config.toml
vocab_size = 16384
hidden_act = "swiglu"
tie_word_embeddings = false
optimizer = "soap_variant"
lr_mult_up = 0.96
doc_mask = false
train_tokens = 613300000
max_steps = 4680
dataset = "wikipedia_en"
Each number is 500 + 25 x the weight over its row's rms, rounded and kept within 0 to 999. Layers, rows and columns count from 0. Numbers have three digits each. The size before them is the row's rms in percent of the matrix's.

# up: layer 5 MLP up, 1728x640, rms 0.0562, rows 495-549, columns 400-479
# down: layer 5 MLP down (transposed), 1728x640, rms 0.0559, rows 495-548, columns 400-479
# gate: layer 5 MLP gate, 1728x640, rms 0.0548, rows 496-549, columns 400-479
up495 100:502519477539508476528527513521478457458490496527450493480556484494510499502508473448521508489504481465494470516443477514457488421516525481490519489491479491433474488495501511494453504549480513493479503492508512534481492528495514530491499498
down495 098:545506524509501483502505462502484513503479493533502484467471500499472501494450482513509492501510511546472497498521477516465570477510497513535529532530472476431522501480536527499491483512508509532484539498479467514504497465534522535538513480
gate496 097:505510460488547545491524534511522512477510527467479542544474491506483469455473508523508489510513500470460521498504485500494554495512480518490474531540530503494513513560485510488500495470496472475508506495460471503510463489470520509520530522
up496 094:519481505471474510485526521496466530462539473527515484514522518484490462470473508459514531531486523540496493511533489455488501517480512471502478532527524492504531506536505478491480478531562484484547467475516506509533527490481474497481478509
down496 096:492473486462469460493540523498468497484496526522510493444512514492494516523473497501491481532505532523501463499521497458471489515539508499549512484473493497487492484446531550530451551520529500561497478487556501503522487483482482526486515504
gate497 098:489497548528494484511529522509514474474506568500535477476468504477504531498537512518494489439503537458504474460517535495511493511506445488520480540461522474521484504527533524476524529459540506464529455457511455498452525478510497471480477500
up497 097:472523475490530497512521476505469495485509527501535472515432522489489490510530516467484439497462522480521470528475493539501459528490476512453498522511541504503487521521523493540424495514477526476489509490505497544498493497537475525471566510
down497 098:461508508492528470461455521506503480488475537510520490524430514503506436492533509489505514475466494501475489510490492504512493477481482484488510554471494482490491491486504513485507503518498484453476492433531478537539465522456474500545492513
gate498 096:491519475523488517484474503492555507496516516480490535475443530487513511507511483502500475470443477527475489471474470525508498476453503519485517422494500487506506476491460493512512543491448465478486490437477488528479492531486516567540482489
up498 094:513503500533474462527463499492475466538514477516514503557536477524491478536494543476472476524541530497518481469531522501527463452487498515505485520513495527487486487519494510530527492440479485511461511487487504516536477458547485482539487510
down498 097:524446513538468539471485501455524488516481500479483499458519496516557489541504489504490504499482518475492500505511474516522472506499447503495491541471467479504508508511534502509499452477527489515493521508502513512511479465504467480546529511
gate499 099:498475441517490500464492526558478481505490471517543484483521523526554470491494495490507512489504503488534537509531483496484487480503491485492491463492506489560481523530496493531457484446454518539523468491503511462556510500501477483500535511
up499 101:477466490511491502509462554506487471500520480467492470523522537481530487475521545495493497517509498471507516482492488532476418489484508474468477469507494498533451496505496528482507499500510506499461536547495529532496510493529480454522499490
down499 101:522518477480499515521496541482488521468548527527493500505448497503510472529475483540500482502520536489520473510513492500483470504472520498476512530523496534534487494472518521491500524490523477545450482494489485467483501527516528495527504438
gate500 102:510486544525517510565503512517483465500515488519538531475482487486514542469509544461481521476459557498484491504498502482498473547483538479543502461527521515491479549493515503483518507499516517532485538580512543480515520524478482480521494493
up500 097:528516492548514490467498506503487498503485527510476492481509504474508460490523479509479472508540485501471508503549505517473507494506488541481483543508438470514479519513522511504472490504500475540478551493521525511513503509471485511526539545
down500 099:501531524496539531535532526440495529547472517498486485509514489498535478532475475478503507502485508468532457502533523494483465481523544492477485507519532517525504482499502524496498479510471501487477494446499524487499465503478535448488476442
gate501 105:534502484437500496517509486482539485484525528525432515484484484486488494507492447500528469564471490467490471507472492481503470486451474483508504469498510497513476523471492506500492490526451497464512511490528489508513471492474503494476516505
up501 108:508532492492481528534531508534534511508492522457503521499469496535508489524478535483528545507483482488478490527486524477503453496489507475470495528461488503466505493499465488535531521526505506461487493523527474504511545508439471514470525523
down501 103:481461517494507495518528524499495541524510506502490479541479499480501478510473511494511478501487495499494498481497534484498493485493468524435493469505530486481504506514524505477491463501519496515500509473493444472544493476468500521529452491
gate502 099:506535525596533498502542513503473500531501523545483472503533511482499496495486506512519534512475505502490467500527492490559500505527539473501515526494499480527524513525488498476489556493513497459484504504528504467478448507475544533472463496
up502 096:478517517493526463500527457474535497494519470540486486507485467487478466490514507452497472544507532513535500505466504504494560515498463476466477491508480522528470487500528489485555486493497493515495489487497458469465499501495511524532526477
down502 096:483517533461531515500476501519500515534476525527502464486503505504509480483497471468507524470521521503506520450500477511534489488525530519522490531505527446512519480506484514474525468521521491521465461482477509489493492510497483485455558488
gate503 107:494466518488453475506524483505499506510477494487458478497529532486573503467502519477500535468521479531491484506465479516472515532477534516465487516511507506531478502514520494499491497535474471502461487507507514489459515538518539507475503456
up503 105:480478493489492512497538514512491518494507453474501474493478501465477535470499528517463512541530495459474491452499488563470527509485491494532475506493463500542476452474479530533507474500466500446444527488540513541471530505540506511517501484
down503 106:508500470521495483483517519518461524498504468485476520515502547507515504475484543539479512484524531504500545505510517545464474502477461504486523482464480488512500476459489533551562516537533489491524502531563524540493481546471545460540495499
gate504 105:530501545465512513507488450483492488486504501506516489564505494496522498505472496537490527500474507501449534502562479472495507546515510492499459460541541487477522485487448518522504488495487501506494440507491499510495484526512473505458478510
up504 103:506510545453534515495517441541484533522498510505520458532515493469503485497518472518484548494490534494467550481511498494500521519534501514531491457527511469474525507501453521484513489469488552485479473524485525492541489555524495456479519468
down504 106:495491546444514503521463444551519498550504500515470507559493500466493500514522491481509500484503497551482512476476539525523538524502498491524482456511516519442509478506521494486528527518488508516503484489539505512503547505503501495507472531
gate505 101:482510520502511482526468506495495478449469536529503482499534448518519488480461534500501508481497466502495502484554454525514459481510469476505511501471490503520482513530477503531503490511569520529496456502492491499489540501465468539516523502
up505 104:506516481484527514497475508466516501454465532468539486430519504529500524501462526524509564519505495480503500450520519509520497493501491482516553502525483476500539467481516494475495495508526522512476493479524495492512488443486485502488529491
down505 102:504513532498516525487444479472480541480517537510522528415509534507492498470466461535514459498467447538459493477527469514504504475499514485538546487511496498540500502517530487488487509494495510478473538494499524517471477481480473508500519512
gate506 105:553490537532500462512546495459501445459495488426500531518494544485470520454527487523487481464510437519468538505486494549553494506508496492474528495459493531522510461495517469474490472520486504507537502500514514521515506501514494486478456506
up506 101:442520495476477504500529505519497480491492478488460513517500505491549472496482505487519446541547515473474521485506509490470478529502453494466491487530525500524491482473505498521520436532475528496478530456503498477484474496508537507503458496
down506 100:472491503558498473447508517501477505488497499477494529510549546488487467493523510446542460535476540469513506533521479502411465504501515511526495455490515519510471541492498514532507493499499528482493496476554516504499517498514534497544548484
gate507 099:563482521545458507484521528500489490500516483454505507541521477498494481565504506539492499507514506500473460529480468498474477481475560461444491490479512516495498473495479498501497456516494520553460543478485432541486463504500518516513488481
up507 098:517486500543457495531471479474471490489453509497483525494498491472505511545490486508525514513481511491474477551509504456483517495515472486489505500501505503426473497505503521517514476474500487443510480544520509546518529509511519507500507521
down507 099:502504470495507444541475509484488496438459517518500440495516531521495540519543534499522472527503476435538518531509480446528492459490474498491459509536496469519448515512493526419475535511520508483459471489507494473509499497468520508506490501
gate508 097:486502501478495450506484500497492454503518521502520513528471473483486481552481473502448499487494488487453487489549469477515521517474542511557478462482549486471492478522464488514468510474507495524475511529461519528490491513484544475540496472
up508 095:490508450531486478527525491472542481485494472514450520451508497474525500487457517487492515456517479475520525514504505514500505498483493529488531472522493483539542506440495507487497473524461460501506528443523484491509530558464492550504513477
down508 097:540498507510536526455480534483505483516489484501488492501522524482481455519500538504475524490514522468555539434460462485508468489511496465496470495494476523507474563493471485487514500518466478494514424481535530477460490536536462499465490530
gate509 104:470523492513492507496501508502455534496501483535518527484501559489431497501503535505520498533527530488482505493525516524519515490482470531509490506478489534471500497498552478517498518506476448520554451484482489452448513529508516497518476486
up509 101:531511465510509543500516508532493522528486506474500491520499511522510506542485477504520486486547516491466501507518528495513518515498470474491480470510546460492475495502493506535500532510448506494479520495507496490500529466482471498445524519
down509 101:458511514518493562486507496529484422479500495461497499510483515495494471506502518492502500490509535524463552534546486503466503523538500533472516449491476514528516509500507505514479514480532477472488457503491508475535458497538546480491500447
gate510 103:497499456576513476536496476535523478481548491486486542492471494480478491484490484424475494482534483504478523499454528524532469461507490517521459503484482495487523501470518511498512503496499499537463457499524477476465450509531472482491504496
up510 099:509489468480504474469525459516532511499490483477484494517517451492480489522515465473496502548483481503517482487510482471456534495449470452475502536495436519487468479516491488519532477483456526471462452489504529533509474463484536508539527519
down510 101:506515483433520516532516490497535481493522513508458507489489493540474515501452489479515478471453486472477470501498492491522548508444513479458518454512490464481520521468508513528510478521456520459540511495513455535519490527491531518542509475
gate511 096:518465494510530497481507491542518505498516500504516530476501484543514462513526530480560531542464531474466520554537508527515501493491469499494495490497490532467490511528534534492499505509528511495498475507533520503524461523451493499478520493
up511 097:557469516513507495474490508523522488519560518490502496485523511516489468511503475501528510511485506478524524566504467511500487512521524548469502465458474515473505541540487501515521540490503501508471524492530545479481468519493489451541502483
down511 095:540517504568508493476459535467533490530521525514484502482508478497519520547546506497534512478467518483526462524549458525502508500475449536519494499467535522510496484515501523537568495530543507470495519502522520458515483513472492462463498470
gate512 098:529491497511504490493437504463522550518437500470495484521456512490535513497506505522517538506481491530448505514475545515498491529465492463522496501493509515534514512483568489552482486514508484529517514474500498519544466511477484510509507498
up512 099:482482478517464476505531467483457538455487480500488514497513513535524504500521518504520492502466501492453501505504482505521517496519504470542535523521519525483495499467509513483493561493439471497525510502521475473489475450515540552489493515
down512 097:490496542491550485499525521491484507458486481550480500493558511486507468510531498522531501500519515501527461529489449549417536474518513525503534502522475483498486469476492506469539500463508496509514463490458487520517514531489510481488512521
gate513 107:487470479508526509467480538480511445504487527543525478508508494500556503525521491496468521496492505501493479454483485497509479489499521482516473565512473495482509472508500498477489508494439518523511477471521517517534473500505494486525528521
up513 111:500466492462528490514502534516466477512483532501517511466527494473563519510485507510491515507491497499502476475513522455477464503497527491467468495501474470455513492545525488494510510489502498513496483465520491515502479484501509431488515475
down513 099:519493485423516516516521516529500519503511498512462485444483493508504503512504512538530520497557530533484525483486525452510534482531525507480470469483478501518539479497571504484496500510542484527522470470512500509499525526513506470492428490
gate514 096:492528520523485506456517519462506532484484528513516501463491501533514483531497495498463494509505538511483461473551501512515490517508512469500522498539522525475552514464492496500507497506459539519502500471463474521519490523477525514517516443
up514 096:499537523497515497463486481549522499471534438524475519544501494497475504468492501502442510483525471487503487537488500457514512461535500461526480517474512507481517477526511511512519498486522530489528483483507481477489546489482476533491501521
down514 097:472532511544496507469505526514508519480544523517489490514515492515484516563501501492459545448471512481526482486524417478453469488513474503535486570471557505500479527494492524520515512498510492490490475511496493506491494538507512470502492503
gate515 100:502497517516514471516527454471504522503523490548501465509513503501490503500526538491524517473440506511514518479488489492467505484514526528486455515499509470460459481529528467558478509501532539462533453520470508506551529500502462495472546516
up515 098:446481524490476471522507501460492486474516507490518506502512471505488473494499507482475492438502508533572527495480457495468488484516497473493529504544495470499457498507535510508519486513501519516465464532471488494543506477538491488516496513
down515 100:486514529437510486495494523450516505552517483472493499477476474514533477477532526524476517517554510514518468468480510515482475513540493466496485501476446478499428483499500512537472502465499530492523467479479498490499500509487494512525446421
gate516 101:490453514486505515482521511497540502476530477488484497502500506457516476528512514500531486543484530508474514513511552486473494495482515457509497532495531444530555505505458498467490550557432473499465485510510484529505474515517536471519493484
up516 104:440520505501551471532479509498473494514528513492512511492525473479464452522522501505536470483476516492492483531495516519502489489534546533493488477496498463499529534461498510521485511498534542491484508520499497490484528506518553472501532524
down516 101:482503484467561476558494497496535475536483515515548501508519505559467509466522485475473443493541496456499515492526528522493481465502492511504487494535515478477507531454498474509523542518509482492485494481515489492498519492519510531569488486
gate517 099:534520483520536479492482477540502502519496516514503464494471491464489480479506528525507501493500520500435491504538487496516493476526520505478501494464515487485473550496531527464496461511538476520478549536505492496482522516447454483526507500
up517 099:524516513492524531508491520486513464444485499487491512435512495496541524523498527487502510487487516528531503493518466466540489494521478520521502476461510498506461492515486494503466510472510513513513526461461512484522494517533535480491498477
down517 097:499550508472445489493484502525470471490544537519526499464495554485519509496531503525502477517453499484503492452510491522484490479505463463470528491517481506552515514509499463524507519538526448498514486480528515483477451493502540474492474536
gate518 101:510522504541534540509482544452532488488513549531507507508498469551485496516492553519548506525502506470540529485509520517454485471481510508465467550477494529485522448476484471536538476501478526526481500525479486465538534520490513443463532511
up518 102:503473453491494532467500492481443493509469510472523471540524470480471543478515500487480510459483495437535457469496466469449519526529465503522490519514469473513488536476499496499464492499527507497480507521502516495476494484490505538496476491
down518 101:509501482528478504484501534487520485486474493526463456517520492555482481495519509473467474463519526488494471475486490532487482480511531479531526523478502449519526520471459495575487525492524499540489483522468514492515474493506523527490486505
gate519 103:496515482517480485509544478493510506462502531506497541473513506501526509518473486500473478527466477513520502504464463476527491474467498548491493471468505502461492530499452516511475507465456455494485466455539520495460513473487493508534518479
up519 098:507540479510461465456507461477537495480467529524499504475513514494534454533466527488482462503481493518463500496529523521480524463532493516458490543490500500496512537495454508496510495514503524484471517534509475522504500497507476474474495493
down519 100:527540471466519484422484496507511530498526505480490509539473517503527462516497530505506495542477493533523496516505477503517492514488508517487518503464480509488522491503487503500499502515464496526527479514477506490511488459485475527532525496
gate520 094:547534456496493501483511500459516513478454481534509476524502470465526474516490497498536484517510521540477494532465485468475503479529439506520498476503456537469518556524492554500488511492472497495516514502465531490503451494487450515515525511
up520 100:494492523514483469533508522527501498539475493479494490521474526505493490493512488479508461511488535423521530490512487511536513470482535496545500510511500471452480477492505490484509476513497532478507508549475495507506482530509507513526488512
down520 099:470523507571534512530504518499508506527503512509480510549475473551463507547485484502519512500493497506512541478549522514495540457458516510520520497504492515518503504475500485512488521496499503523468496554498473492493498510519510515473512488
gate521 098:542499511559483481505501507540520526513456509484530478508513512470491521494515543453516467533488483525471467483461528525458478476478478479497465509533462422539492544528454529506525490484474485522490461495504507519493493448492512493514504509
up521 098:521495509460479514501503519533490503498467523477517504494482493485481508501541495481524456481479526498528468484518564503458487537487463475515498487531502501483555514506466482470465467501508510496498502503473561519490514498462502538510471535
down521 102:490488460557540534510506482492536499505524520510503459506515523497462497505506473510512449523479484507461506471473506539461491505502491504494519497502538491532529495541492492452508516475487495494453496484503534519506508484504496474522504433
gate522 097:557482533538502519494468492532490437531484503476494481519466536505492492484460499489505490482503480494528500522491465497552455488514499471519498505505538535521490466503503496502519510528483509485527512512513516506471465470486469488468484522
up522 091:482519522500487505500545503508539516542488559488491488451526536509477479532529455522520529494492496477486487486505467506521506502478458528493511526525500506466535508503485539513512513478468490503505518493505531527445503496474502456513487528
down522 096:492454549499495510474481456480488499544510492528488471484511513521474507510520509484486503481499489515508476501534489486481493450480535479470534531489501511490500476515521462484464516527517501555458565528494523476500555521548539483492558508
gate523 100:503490500485488514495510523530490473497503475498464459486531500509471558475510501457505581569525536513511493528497481505509481524454524439526490534519485529470498484516498535512483457499479507487449494480490456476542520463472478487501511501
up523 103:524504515490504483523519488477521506514503510508505494510503482553525549522487451519482501495496501492481501491521507522474515509461513534493485480499505546482464491454498481488466523523503464481489525511479456488511517509482502521471500540
down523 101:529495501518444495535527505477519487499511521445495520474448457521509502527504516497512507511512525467507531442509502544492479490500507466508518502522489553474511489481516498507475487535508457487493542524469479559529503522478494454532517487
gate524 099:492507511486517546471526536516484516470526493499497467480489539474495481502541521449531525528530455506473526527487484484475553511520506530492485530467510505484474531484525494468472514490470475482523502529501502471501520524505481493432513467
up524 095:530522484503458489486492531468491514509517469469514491461498506470521503553484465531466449527530487544529464519492517531475506545459513518506499546470476496477509516536506501491481510531485467522496493480484508506508519519483483467487507487
down524 098:519444515469529466565468509476543502442522484519507506529464449500476505518483466484497476492485463506540474542515532517455495504482520508510527491572485478487501525528522483482490566508479512509547533461466537529514530507501532541540539502
gate525 094:499508529561506547523534500467471500479534496494508497484529500515501474500497454486509527496505463499484517519480468446542497466483471475488540516512508484490511496500492475496465493497520501515492473503488495487495461483506509480511541489
up525 096:475509518471530517510464471455443533454479455495522497471509472481495461517514433466498529493530486514504501463452497486499487498493482454510513474537533492484524475490489483527508482518490465470474537505485451467495485475470481489500500497
down525 097:484506490452522492484430508510499414439535603467491527516516513524515503503486528472506511489537498526509513490493535497524543447514502518506515473538516510495549486522500473497514487511524502529450515497471489495512461493501517510514529500
gate526 088:495473487463488518488517483479496505464491493493472519485528507551465532469488500507510479471486496516516504465509528489521512520483483483519554477503494504452492477493472540515510476518510555475467534487515496494491477519554502512506545528
up526 092:480470483525521517558462481485519543474505521489545486464501498500464486531505487497487475472444537497469502469511538505495465474502515474523529487457508480492484510486523530497500503555496464479484534557481472486487479505522513501514482482
down526 093:491498501522528504515465487489475498475497497516490526521490488488515481555496528495547478487511498541527499490502440526520529542506573516490548432520531526495448491499529499496523537507502538512480506515493539507517541495513526477560473450
gate527 097:512469540535491546500493520506469543497551549498508497451533499461496481490491456540512487548508523519498470492524501479492473526487511535497495521465542485489503514507518505506508531542477467501518498489518494511488484499489573458484490540
up527 094:486478487518493504546471539510511472503441499504505512457489492464521486513564559500472515487491537531467505503457523512504503489504485523503475511450483478464483486481540539521486472488527487513441489534496503470516486523505534486470495481
down527 095:507465494468491444474501520515551495520460493537521543481508476476495506520520507522484486505489475469463486530521506487486510463486498491501490533521492478472491543466512548533503501492467529500476506445491497510477481455509488503519456515
gate528 098:507501508488524481495476453472467537504518533486524540503539489509511529473456484466473507526496482506464477515505479551546516504490515484489488542522485530503492498472461469511512516527500492514516533464533525514520466522525500476445490518
up528 098:485507479499529529515509545491493475503525473497516462493482505527499476501507503521511526482542499516531532526523493493499498474483518516469478507492489453543526479474478500482507494498472509522482529532501480451497479479447490561483534507
down528 101:513483512513512528487489534509527533523490465499444502512526503505520467503489474500484498470514521561487492504503488467520520512528462530481473498464529499504538514497445562501523471502518503470550504472500495513508543504516495504478485520
gate529 103:502508484491502507511535515491507489466518472486509540502497499521489524493514497503527452524533523493491492538477522520534446477486536475486461527469452514465495508473448516468486524473519490510486477504497536490481498488480487502484517471
up529 102:495515516521507490509504473512520517502494506537538503453503477518503486462523501475448471479562530500547492470490503478492479494512515479483460494522496480490507491512485501519487488480504498488493500529489501496469470535480500495478483531
down529 103:542433524523461528544491459557493506505489503525509509468517522520546491512490527502445501503480513498516551509469497490536510497524489507503501493486487499477469559494468533524497488499498461472489486455548535475492516482549506483493463506
gate530 095:471510531505513470479521493503484498482482508492495488515520516492488522516493527496492504484497487496528473469507502512514513512478508501524465516492524459504478469472497514517509523460471479495513499528544462526507465459466511502520561490
up530 092:567510512544488557542508506446499502530485482527531522516521499470534508498517464504490465509525518487516524509531476466495476515479521533554512470466491518481439518522529498475504499477495522480515510496524567467500536485530511510541520508
down530 094:517521509517489516471519500444485521524475520474481507494488522472505508478461519479471503498461529545497480532478485491502491474550476510497473495515484477466478463490550505512524515531470487516485490466536513510479444461501530476553502512
gate531 094:472513523526520496494496476468501465512536491535488516515493574494490510526510523499544513497508492523520484539509470533533508486541511516511483506503512519526506485491504525489497476490539454507511513504460457510520502520511508488463515504
up531 095:503484495494495584525497532486468506496507508461519548473505501521515517472521521500513484470514546487435470494532464525461510512476474508500522473518454527494524512447473516513483492505506556519516463508531527442495513502505488534512532523
down531 099:507494503505497550487507528474501477500480498485493476468507482484456473480483493526513500453448540479482496509514486506485486519510456488534485501508514524512461542528468516504512472477527500506544505500519499485489524498502489480525513499
gate532 099:528503467486476482486487506488534501553532539530503511521480550537458509526503517486489488507497481544478496464514511540496516506519505527533467487492502531504506516502451530446461499489506531511452518478463490475556480490521496505478493506
up532 097:486509561483471545498493495445480483491527502514518469507520502483498520484448481463509508478496507480515499539500513527496492509548473461494511499521487473503532507470525498515531518499520490503497489505502466500487531518448504481499491479
down532 098:506522522483523560514527474508482489498528510511532518490510497493491488522476537510533505483483504520492501514512504510476461530475520524506499527521489500515503465484516463511511474501477510474506524532517478468485494502521477504511463421
gate533 096:476531489513481484446507515468490530516518524486512489509495535485499516495490528446516502484493534500500509531511508463534514495536550559502469518509477560512519470507527485531513527543513499497507523467528492493502520454505487491485488495
up533 100:482513486551532466478510480493487496489476460502519497494473491509522514516466471529506547574508534469509514498507484491486497507530442512530492536523514503494458488468501485531517482482514523472468521444498500508483512482533477468525525500
down533 096:490485524501554540530516503508481492526509481542517509530513501487470485490514488528485510493476481465515527501522511518485485519497496503452486454548527478477508517499477475511491561574494537491520527498463504527477476475484523536520515469
gate534 100:571538474497511514542480533481492502545482480469519554505474442451487504480502525477508503515484503492487493526466521490450454507461494511502499468523507484492491480496515538473509481545525478510505458497471511494506502470510490494536514503
up534 102:503535499474506514508493475523487532487453508501472484450500500509514493514569450494542449487483499524527470475504484569525503454527505511451496458517444502456503487498506484481495501481474501543487497491535494516479515494486450466506515522
down534 102:521524474484472496506496471533526492500476527461513516483510512502522562500487485516488481527497526515492507462491487558465506483471483499490499502460534495495463482508532511463536542410526509501455477496433516498498539462522498497501513491
gate535 096:504484521505521509533551518501508517473455549509508511508494525538448529470488497475521546487500469473526546490484517531554525487525473457497509499566493501499482511506526532497475508456456499523514498454518526527464544487535478525479455556
up535 099:502519474469509485564471483537478511539536485496456487502526473485495445449498469468558533499496478506471498538508490500488504561502479479494537511500513502523471558523515471537475468467483539459473479550454533502455494459452527483489498509
down535 098:513502456502463505497525504450507530443513504484498513555504489492438532525506481498535529462526449481516468513506479545512464507484423527505472517537492503529516511524495455459503510525483510516512533492488496509497511532489518540496510513
gate536 095:484478505487527474521503445489555513510531451490463489487494526518493492493492456503513532498467492511532516487449479460526483487510481491511469485504496503513472477548509505523504532484453487474476507508518513525522535515503506546517472491
up536 096:521548440495478564510486513549540539542482504501527497504528581467528563494491541487485473525462508531536503492496519488498491468484509499509518454491514514532496516505527514516450512534500484503540505504508502532466496485490498528486493480
down536 097:508509487515515509497533461498518512513504505534518496482491556475508480472530513516508490452517447518452507528487539464491487512529536474535522540482509506515520488477518476463461458528509456491488427523468517492518498538521500478526528424
gate537 093:488461492480495527492488519501511502482497476491517525494539495494497548473466486521474436475500485537524470461442465526495482490498515529490488514492501481550483461511537505535455525463530512494498516496529480484516509494489517502521517479
up537 094:526557538488475498503467518431506531533523522508476476509519526498516526476467495481452544516487527496507516494501518498537473492504476509523539489476475536490496510507484523508498491526446508491471517472490488494535462484497479452509483491
down537 097:449486534509475503495489499497533505493516471525495501493490469477522499494498456494515534507515519519492480499520440473481489468494535523529547527465481507509539484510481489517485525475518479529487476489482514483516538496543495494491461508
gate538 099:524471505505481543458507491519501496480486495507529521495508498492488511481488480491534506485511491470513474520474530460495478516495481502499522541528510528493483502447472495515495489489491476547480456510537450468486488472544449520478514541
up538 097:470529520506483505497522503506501497509510492513503503508497539540534512503499537528499461508526527504476514501480499503475480515519535508491487481487507528504467506484501504438491509507487533487505492508513483514515543504513507468501453500
down538 100:501550460537505522456486485475490509500478518514478473490528506479460527483521491533457521501439507479497486485511498501496464487494515513486480534533519521516487470452477471446482487482483515523512437543503513525528512523486503489507494482
gate539 100:521501460521489495463484540523536518472491519505486495475500522509511537532500521477483516512490518507512498476474524481537481489511514491481515483518477511519505488501510480483498516508506487505492489529503544490513480494480474488510476504
up539 106:473533493455519496492471514487492506467470493461522500498486513489517504461498520494489534466480511493451482546459490517497506556487479497482510507481474508513477504528521520509497496504456540522533561497478487480474501514521460547507469478
down539 101:537538494435494486494499472484504477497491504417515503503504469484493502497466455477465477537511517492444484482497501492487483494478531497478480468546482464486538555486530532514481477519445441496551492495526540503482456476501498509501486463
gate540 098:459462518498518501506503471535550485500468492540477520510532486524469530529519497500498469478495521478474502512532518491494508507486514537477462483522521493474491489516517479524473514454518533526503540477465503519510519519502492496503476489
up540 096:502496475465507487477487530485507493524494454522484535535474477495499488503494524491530493530528532460529500533461500503481523515491499522521507507517500456494486483478500507510527513588502468537510477523491478519502490506521510496539521517
down540 098:551491520519504484494450508481487493475449483466472540537524518516529529502491510514488514519477509545518458506467488513486514476453493451523511472421475484488466493499524493525496450536474492448450473529514499482452538537513496481491500521
gate541 097:523516472507509518520485451540492492467474524452527518468467449465505527489492454544530488503499520550519499478555503530482473493537485474515519453465516558515461491448490483513504528500516483476525487482484515496448487463481478506502512493
up541 096:483499494520468517470501504519557557545524484547504515481466495527515512491495496486499530498500504445488488504553517522514512548462481554538531431498491486540517484485471464523500473485462508489490520511502564517510518495534502518491472460
down541 098:498506501562524525484492542529554502547472508481475520481477494485479536479488481497507518493493493524514492509513509489541487478516468505485493532505490551497507530549502504559486571508481476482551470481467484531496475532479534495529536498
gate542 103:460462493492497472506522497496509526471534507502499541526492485532508479495547488480477531519526532524472480470531503467513493523490495474536466518493472488543482535514501523473499509524479447489481447493502502506491515516499473477532501518
up542 102:529526464477502501472496459489505500504497448509533502484498533471515559537500506512484509459509491497488541496488467517493476483516530456528493466495491544455448479473511473514506513467509476512512485471500488466518498504506515471472477480
down542 099:437512480537487484506514511536514515519513498506546510513508484525512468502496499492516506534532509498511477513511496510438497494490499518486492531508473500513479525526481511488516541498501496494508526473485499505474529493528500529513526526
gate543 103:510469503470482457501506516473527513529510532510510524523507518508478528512501516453509542458512486525487509501477504488521494488461521452496447529504490491496527549507499499520480469502552570530504456529482496540509485481430527510483479459
up543 099:486450511510530502534520525492474513453526496442457460540494490535465497453508519524518508496527501532461518477536466460482548444519472502477513484489494502494484544494524487505495484538510509506490473516494502482520485526461483485433492486
down543 101:503529466529498505506458515544512507468545488489478461472497496507486503507516472511521491502509505530539580510474490501481531455508509520500474484482511491484488478482513547504504522483459507513519488519489487493517487477515488509530498506
gate544 095:515480510479508485509514499488536528519552541497518469476488464517474474512494485501510483507519503491512473500500487490504495485450475480530499451495484495505466498478504528503502487502469528519458549530521511512500486482505486464499543524
up544 099:487525491469463521471521479504496492523455505511436492513490503519530543489481475449483455507489450423448508494518448499459492515502564499496527497490502522543481512491548497462495487520514522484510500522527501465503505488496516490534507503
down544 095:494554530575490514523532512515475503488497520509517521525493500506522479480494482472447496506530494485477471515504481452496494489546452482482493505467481509518538495499510516478558518469524443497485484506504477500519510489513520495479507468
gate545 102:539489484539523485497535500489464537467508526516494476497500520507518499499490497521492449511505476480463494489516490507498528531459493527481499477519516512511503486464557538548513474515494490507474527477460503479450459478459489480465484526
up545 105:532514459493521479464513504499558502497509434485499496482485500455469527487529453491497530497469516511493517457501526522512559495499502508496482510516549477464506511530505531508436570515480449502541495500468494501480504513519529464531499551
down545 103:480492496502517450536562478540491524479478502527491504430471535499508502481486467498491539518480468505477480476477485496505501502520492520497521537505481505518479484479502522518513482523538499537485516496525486500503496532544486490535486496
gate546 101:450523517497479506494511548498468523483505513490486541524479464427518560487466498501512527504553519497476468503518506456503485505480510474505501503516494531521514481509511507523536477464522505520514481472504503498454471537529519509493534508
up546 100:506497466519462538501526495484494482543472499507505489494507493504496444487514444509500496523451466476519478508448517503503510499484499499490517464521547523525513538501466474538491489508528499488515472509533490463487578494535508480481435463
down546 100:515496469529481540462482510503486502499571543528500479432483514550495464523483488482474545508497525511485501492476486525478496529480468527559459515510517495454534510461494495539513498512463464474500500522499467480559463486488483501521471500
gate547 104:507509477507494458482527511467526540533500499433444514517536517551485477483475510528477491475525510487486467545507459509485548498487472490489465507493492492528494528487510478469462493526513487496511497517521513459454510507499496479503467503
up547 103:479518483485540468470476509520507532503504520452535494506491551476481473535545514491482506509504498480493490505513483460476467534476509501484472478529501527491464503526495491500461477503515503462502490499486535523489490510508530495476537448
down547 106:461499542451513546503458519513476503474491484494512498490532514472489516508468513476503483462545500463515491455487497498487507513494506516515470471570496492464487473465486503517503519467465486513525489530499527440512485499505526504464499502
gate548 101:494498519506510513500486503485517489511515479449523428462523550523542511519510490506495478444518486527478519489496495447478504463535495509476497485511483553516483508515480498547488531509524467545508527496502502490483516512527535495469508468
up548 102:477481520496492517536412493534443451490489528502524526535450509498492503529496516521492489463508488522445472502472543458501543494528508470528498515540534465479478473530491502483506543494526527488493502519465512480520517480485555519506526482
down548 101:507526505479495485511482540515535501479502472447494463497514515469500493495508482490471532483501452499545509527505553469518472522520502517475503515525506503510477446505482474498479531524509494532490548508520491496462510485528519519466471510
gate549 099:493561504514516502518514508512529480542489507519525548503532484523525469529520497487486501479511516556516455470511476528510494496496448494488504522506476505511494554442543520489564494508509550538540500494526538504494492554530489503515518472
up549 101:462477484483522483530485478503530542528545484477501444460506501413541536514534529523493501497515547487568503493502509515514514538460490539500541479490493511479481496519472494539487455513532474437480505485530525500490496497466530494504493529